config.toml
num_hidden_layers = 18
hidden_size = 128
num_attention_heads = 2
num_key_value_heads = 1
head_dim = 64
intermediate_size = 256
vocab_size = 3091
hidden_act = "swiglu"
norm = "rmsnorm"
norm_place = "pre"
norm_eps = 1e-05
positions = "rope"
rope_theta = 10000.0
rope_fraction = 1.0
qk_norm = true
attn_scale = 0.125
bias = "none"
tie_word_embeddings = false
parallel_block = false
init = "normal"
init_std_qkv = 0.027
init_std_o = 0.0
init_std_up = 0.027
init_std_down = 0.0
optimizer = "adamw"
learning_rate = 0.00435
beta1 = 0.9
beta2 = 0.98
weight_decay = 0.028
lr_head = 0.00819
max_grad_norm = 2.0
warmup_steps = 404
schedule = "cos"
final_lr_fraction = 0.0
batch_tokens = 32768
max_seq_len = 512
doc_mask = true
train_tokens = 162700000
max_steps = 4966
dataset = "wikipedia_en"
Each number is 128 + 32 x the weight over its row's rms, rounded and kept within 0 to 255. Layers, rows and columns count from 0. Numbers have three digits each. The size before them is the row's rms in percent of the matrix's.

# layer 14 MLP down (transposed), 256x128, rms 0.151, rows 169-202, columns 64-127
107:127143128143117115113149109118156156102158117139127115123135078098135116141155095135182183116135128083111133090107113149119106167059086181099098123096142096092168177085122094124167107148185114
095:119125128108092196109113099132123132152137127097115155133149131163145124144116110088084120113144088156149120145103143155166076151129122118135081195131103104091135102148125108168111121153157130
101:133152112101087166158099151101079124215100128110136126136114188087209146145140159110152105192184091128141105124106128135164119076140130161122177115099118100149138209164161137106139142103071142
105:140157144065128146146145178152156141184136050161189173159131109092133153147126150114071151162140165147077103107106117156173127131110104157164141100155146170111215120180108092147148120153113143
098:155150104107150101087168107120093180073130155134138095120118116108079075140101122095132139145107112179110113137143140117117151152163128147092145103105148133116117117142065136083190154062193124
102:159129219146125167159194117113119108188064148162141154165155180094111148098105176108146127120137121127148155140088094164109129144126109141170104140129106164068056111108114109116113118089095134
099:105135154109137065120123133150131096116113126128086121155181175133120179127110110151118122158165053127127170161162121109189129145097155062125091122174116200198124106119150118075166123124124218
103:145150111103159115099073117116184120152141176139119116115189073175138154140169141126115153105175134099109130197080082135088131102118158164143094180157119084170102136112135122157155116141059138
103:049105152140174203132185112061138108138043130126173171144147121126156131136127125109148140135155089149129108146150106104149168167128157074165136099136160113126136107150106116171134049122164098
100:124141097111099134149113121232089092179114130158167153198148137135084105097137103072151135144131175147106101127155129110155123079122113135101195144075121123093084171088150188145132142132118178
104:127184148008160119157119124098140118114105156128134145205123144167206125117112123121122124155128090154131100148112142109106135149110167177129147106089111147153147111095131142142126089147127154
099:124109093167114116090079130170109148135115151120105082097105150135142132172119135108139146156097161170115094031131119125115102145161156045120100126086145091129128155093187161126125099112139168
102:116114140127162165126143127112094065102114180116115191148133114143110125095134091131123159076189183108115105086170115107159142186142147111152099079116100179081165148111112163128098130129102137
102:141158155096101159110120159069149087075184122135173092103079210067136127139060168093160147089094204129138106155076162111125131132160166116195152132121120147136095124103144126162174213135106131
096:101153131063202108101159111154188131116124131130184110130145097171108101091113115119153128125100124146094112146153194152085127077131105177127169135169088096189156073173125153136119138099067112
101:097127138092166111140124114158098121122116125131089101159113184163105100128164105131110091126135099216145127114092126180138071114134128206151122178124127094148108150136162114138160133140118175
106:114162112107159128095146090104175096142153129109039135157153125114139129159157056115153120103107130128139174125088182111109128140078111095163185072152114103109159176128145093155148119075150139
093:091133129129113138145056148165102118110119106139110139153101076067141096104091150105078138109095165158089102102132080136125149149105148081135163110096196086127172121092159160175139126088121072
095:172139169142068128128103175173138099086198109134149109163096144172134080076129129111118162106113188166131068071160129146120128116141123124170127111085152167169101065155127116118114173055130101
102:147131106082102172165196155151065138229169111174145111180096159146064146130133083106068155155138109115116147186069142097115112102103112156135103138142139107156083155097146117144105118140134150
094:171131122121170117079130104071174121094151113126090162165127149126120111134111106173124165096094147208094102101067116132112058125153209141114108135114069162143180138203165107158157122144012122
097:120127096120157118159140121102165167135146127160118188127142103144108129073141091067142098115174082062160115099121180131127162164083094122129156166139056156161144183157116147099118147153163109
103:117143154111140109102131177102100083124076152154102075155156161097126124161136139077110127134164128112156129117164087125133146192147113138101121056145178161055151080129150181113151088136163131
103:101089186161103062117129140111089135132080071134168131108098111127139120181134089090145102123081172099104172125101112112100153198118107123143137189126171138147165081098126128144124097131163163
092:166143080111086098138126188144139131108121129153135153085126131135182103119068197132152076116095138085127190111132043155137100117128103140096146114134147131134087088139126124130138147140170119
100:149142078108116066165105108123143148160116088074143132168061085156153131111111142115127164206106101127108192137124158180139102121139153154156105115131107190125116150161099069109149134142154140
095:059106176095047169130111114130161100230161115072126098097133143166128120111058209144082124161147091149136129121153109102113115115124099122144143139094093119119086115150113066132234111161152098
099:114152079140102093092097190140172123120120108105142174102158140103108066089087172136125142088229128095129149129057155139189153137114128130117103094123157113100123152120155091098141123159154095
095:092162126172164084136127165109172107126111118105111095087108103094094126175082132125144089089126075147142134155109173162126104113148125121126087172134139166126111130140182151102077178114090177
098:138164165112103128202144138138107078110172132122047171111091144132089149116104152151092118166132105163195096126089151107101125154175153102144147120131167091167105122174114120136142128176138174
096:113140055134172125187144103073096156132133117132126112158149139103093117129101145141061145126140123148128201124094085121092117159067122101189157075049162117094091129128103129118127147146119171
099:183137106087090131105076095082159117084130178138111125070114161165148117095141156082152169119149105108128156131173208141114136144155141115119143169117155089170154090094129177138172150143077163
100:124168115108109176145092073065163142157114155153129127057143126146137134169136116087110109156097140127106108125155113122167072126161129094075167186170129097106169115186090103093087154140147129
103:185098132132153049137179177101111088115125140130111159170185182132195142128114091149141194140140138157110072102149097147077127162171116152109140145130148104143146082192091110209147078129120153
# layer 14 MLP gate, 256x128, rms 0.158, rows 170-202, columns 64-127
099:118141067150129112110142151163185119197115153137141069157043128141160176105091132131123079115157113070116155093056147148145159170113097062117117162154117155136168123137112187164098174125113138
101:170062098181062106136131163106169129069151072154160113136116076114162179148101111081064114150143140148135157162176086121115154150166183121124115165111121102156114124123165119139120127135098066
114:121115151153100083132085131094138075197121163111158159109155158149184150142112044100134111096136129169163126104163146113142156123098125146089157070117083103159127110101142083216111130125117099
101:078091130162139111183139132132113095173125183152125175113125142164147111068158067115125138119135177158088082131117152165119121121113145116098121100130139166136152118107158169133091115116146094
100:093093137109177164138172175126145119142110107114114091135114160114153188145163064121061087139128118117103160046174149157145098057106111073125149101155132121124132082128111128117095147188117085
097:173094139194110157123144155128105097138140088097096146105122151111124056172147081125117117083176171135103188143168157152161092167132165146099137164120116190095153133180175088084109120170030090
107:148143106244170164090143185118150148103081122173156101167137045201126137134193059117111121185111122131084102150085112172106107117129134128139155130119155109132111111148108137100174075148101144
098:217153103185164146145148090112158125137116118137182102180140136134128123144127124167113098095156120115149101103074121082123065112131104139109103138110175142153132128086209183082141174060101088
099:157140092137114098165137069113172140131153133100133161104215091172099190052155100148128105124088164129083101164160080110197156115179138151128170121119104106126112128156135133090151130124174114
107:163152176121116084167136128099139166131120145117174170112154162117147162134052093072127112123119105093085063119166182061108188094131174105167179099124110148176129168139189124085219170132127148
098:141151170164152160119111135114086130091112104181117136135155116125144189131107113111134064120109103129111072174148093113141104120172169190072159104129098116123106159148153144102144084177102123
102:136062076164147160110107132121148099145109093164117089118095138111123184139182110132170120144095145128171184181182161102144125124130134056072137091180105096136084205102186121138154119074127144
098:186144157073153120138142137131109153161086141126149151110176133095102125093130081176152182136097111130167179110115108151125084118132140169135136092142154098129108169146137191167125133035081158
098:147155164129148132145140106111150103161160063108130078072155087058191160137116141109158111119128101128115142094101090153083159218108148055100122143134142078131181145083185172117143111143137129
106:116116080122141144124147185177191161173161175094108103158140125129121160091115098092136100145134140069131187153088119157136146161164092108111112125153129118115152122110094122080146179192119121
103:141161138150134123118095139142152111184113129184141143107153074149096146145136091074118127106111135087096097112153151096136134121085112132117133084118140180142149183109154146099065081085131143
104:101112077159116157136060148165150148152174123109103105128103168153139161094120069159094072130125097119154128084107130148121071074100158152110117085161121113068114051095141155091193097162115103
098:110087136159117117120138157087119086132126182140077158098141039155134117086156140094063118115123134108112109077121104128113110145138180136127101214140124150107099126164115100174124130071098145
099:130107158121115154127130120185171114115068210166102111184129109084128129081104108132147081070133171135133123189085088180083156115135037117129084148128130177143136150123153127128131145189109128
093:156114126148118104120130197161117103105148087143113092120115093091123140129171069100120103148119155170089096185076062148089127138131126089094114160086172161135150116144148101113155138173100119
099:080159181160131110152158111126104160083093122082134120131120041132077089126091139099097105174117142126129164120137174126088132157150094160123084126167098082111124184129136166126129086110137093
101:142041190149162149139077156158105129179142161115094159147142121090169157191129113130151091076073158117115103135156140144214128073102160128079114125113085161139117132134193119092137108146110101
101:175126115151097141143138147138168150135108123066129144180121045121096175167115103112061089099140143131151104139143175086178150096172140107120133124136127110116159155151122128108146085051110099
092:143152091128165148107174168172065129201107106112161156133151184157074127129164140138109117054133111153156156148151154149132071120100142108112121093105070151158181129172088145096114143103128192
099:133139148146103134110143142138119167143118097199124194125124167181163109108074148149169181117154147105093130121133137167104136131147147118042078125082186172170099107169149118113142098142099187
098:137111157149105097169152127101086126146164180158126128134151110133126091101115138192145121157158076085191124117125121120110092163127121160131102146151132137124118119135117176104126150154030143
101:196113142209109137137155168113143120119172132156083126152150130136081149125097085069140122155106135170148098146147124136152139191118124163092128162173106148132122146165143087078138082184090119
093:092128084110149174123096155114160112107129166081098031134131086124132098092116095106127143154136129103155103129064152189111119134168124101123176129115165097160134176120156151107084176127120112
102:145094149142064119148115176109134166103116158119097111092091143119122156080053109138133093133135137170172155126114111121157152117170178132098119164150133108111116142133155161135098057163118189
091:091129062154140081094188140142116140163136104082105124112148088098096138158148150116154139211165110104107171157107166125057070134107137141102103098162147121069131119149106125128138175178047163
099:129149128148146167039146141116146155147056152150121108143091136095147086077137066071121085052129143089163143152123108150127174061120102116118149132199105175122072151132115132103090112092187145
106:158142129130122124183096180149165092135083190139119117151121158174121225145129114105145141158103130116178147125057123083073185107169102072141112142135129137149119154138163116097166088111127115
107:186145165144125083123144168108117065169129185162106165105088172171133171065093089128113150112146133161126161132168176111117166157165067161111133150159147089154119148116153169176156088109094151
# layer 14 MLP up, 256x128, rms 0.154, rows 170-202, columns 64-127
103:158187152164105118127126151091168167199160233150135068101098140131122172113140085182172136138157098113140163137104150061149112128114168110094063105140143128162110112124127149103147160109104136
102:137142170090169109092164087129180104104128140075117161171079066105195142118106130118148115109121124168147149122161109121057121099137169125150090172175188135076119139092180159186156070125151143
104:105137117122134169121077137130184095154188114091156080135167158132160143193120108160154106140151045141128132060145122133164128133152157154125127068164121106181158085107140101111089130134148093
095:042099073083135071113125134153074145114120144072153189125119134108186083113148165123158071086140087113116158146148180151115177215106134125137145164119098126060133088144135088159110135143153163
104:138165084155155136137114156130110103124137155123135129097139130106138112189148125149144119102122155115045093110166160127114107159101229144127144126096134094149113094087164100065101183157141054
098:175123104111110162153144159148127104094129102117130096127159095161143165110132065057110125141069124148161111082104082135128123095152203046145133125133071098156120167100132110115135183101165140
107:084144132082142136150083135068172105186184078153106187116104123160159104134102139176149122146166110199157155138211167136162128162138103099109152107128112191152133150158174162126090120126082092
100:106107078116091149151126111132129172147126056130137128090142165154111130190112092102072140159166086159123056166116155146126107158127062129137112131124082135171134121136160113098133011180109109
102:144164155160100094172115131209107161117167109074140112112193081121151163136165106138102185146132114113104106143127094134078174104130098115148052109196141161150111117148145118094171141144115082
114:167084189143102128107109144094111163125123193112140177097139098160128132060082117080153172198144143120112117099140164061105192108140164124128195085088140118130161151122127127045171125154082081
099:173080113163109143138156092145076154068143082150128174082140131092115169144154169079166102161113120133165088106194043091127129128120150115096127120127089135114155121217127174109109131086098100
102:156093120114116145162172134076102072116117109068183096076131134106088155084093138080092151106151125165152131044057186115138090150073127116142070110139102150147197155071102151123117174151135113
102:111162138128126105082094066115147101153134148100128175156128136126084115171092131167148133130155155145159089102135122114124156127147139085106131137070100134141060201205118063147152121105154134
095:162154158096082110118139087176086118133109094111132156099134201138101223132134112057129115085136117149109088143114131123109100092114192143120122153156156110135106147118132154112186120117175149
103:172157054134118113122144194164147115126146128094141124188132064129087137086098158148092093120097161090129153118087106120108114141094076162118119136130066096095142105078139136068165160150076153
105:132112163127111196154124131173128165085081154138159141096118198059159147106172105099106114156142100139114159093188092141118133077195086111134096139169101138131069109123129119154153163149156144
095:105099164097132110106121121137126095114115115174122138137133143142169149086172083124183128123134120124121157172164132037120129129093166142174137071155075169134183166115068162150104164154129133
098:089114109158109151106136069074081166099181204130132104119130115147150093095149128113067105137173151127168076104124119110094113130132112138147111092177127125148109091121115140122061153087140135
101:089150107113174134137124122126125127192164138126145193149124099118159113140177092192171173111162156107163139165139128121093095192108156131124151206098141162113129125146195111121212083158154120
095:123131135132110114166167105110146102132128168116125092143143051078161116128086141146083126201150087092149145172104113116070101170103178114134173193101128145077140088165139126139107104175145099
095:144125091132144125142088153159109112082146084123163142180159147113124178158156110074170131139092118139190129084096099116103131096134140134123073127140171152128151092175064059161165120127129112
103:144153082148089142149154078132130154166130073161144098089148144120121108188139111200078138135094091094156117091094164126150116138113093179141161154124107121187123156153149147097141133190162130
102:141170080133116124090157106114146094118083062110142087143103168180125108134147156172055112167116102100144071058130132196140106169187154122113108155087105191068159128115097138108111161131109115
093:082139194113112118133116097069111156146173204102067125144074125136090141124153138118110111109142143173105111219137120138149155077113141114181092130128132118166173101107133146117116173157136149
104:121156081134051118130128158127067152140096134185171179147192086130105098156067106067121110190099175130126135122161089139085122098072139087124094173129161180159097144161114116080145135123115150
096:125132161133132163146085179109137171131138179106156112078110103056122102145193085092155160101115179171151099138136169104088121133099102202119122092101183102106128092129151076118137148137091124
099:103178200149138133125108113112171112194154135146140133123142127140101187118116139093158077145101116185128093091095137178152157180172172174121164096187166123178163173078137153133167055160142110
096:073157127169144097182142112109102180129092116168134143154112110112084071160092142134139144144170155056101160198101077156116074056154126147128041056139097147118113137149139140107170126128144160
099:129104077169138155139154131120149180120114093174098123141087135125132095115114139131087083097109115133144096153076099128167109116062132039158141123181114119121150111135138211105092158167131097
096:112089133113087189094092137088180142124115110113165084106120130114153067102115097118094152098131095182171087081091123090091226134142138160168174124142138119134094154162160087112165125134133145
098:166125156111112150159161149121130085108136161179103093159119137108125183107143168144117169173148163073132101123109112093112153126089130129176111138124178117163090100119119095117126098106132064
099:155164113107110136131142097160127135133090149134168201171141166178155133120158083118130132176122143083125139135171189110186131120060109149129151069109154141119154115110121066112140199195138113
100:152089110169153142051155104103085141103131123093101133123134184100170085143126110123053173156149131142111127173195163122112162159119082101142127111121148184136134076105185088107156145140086128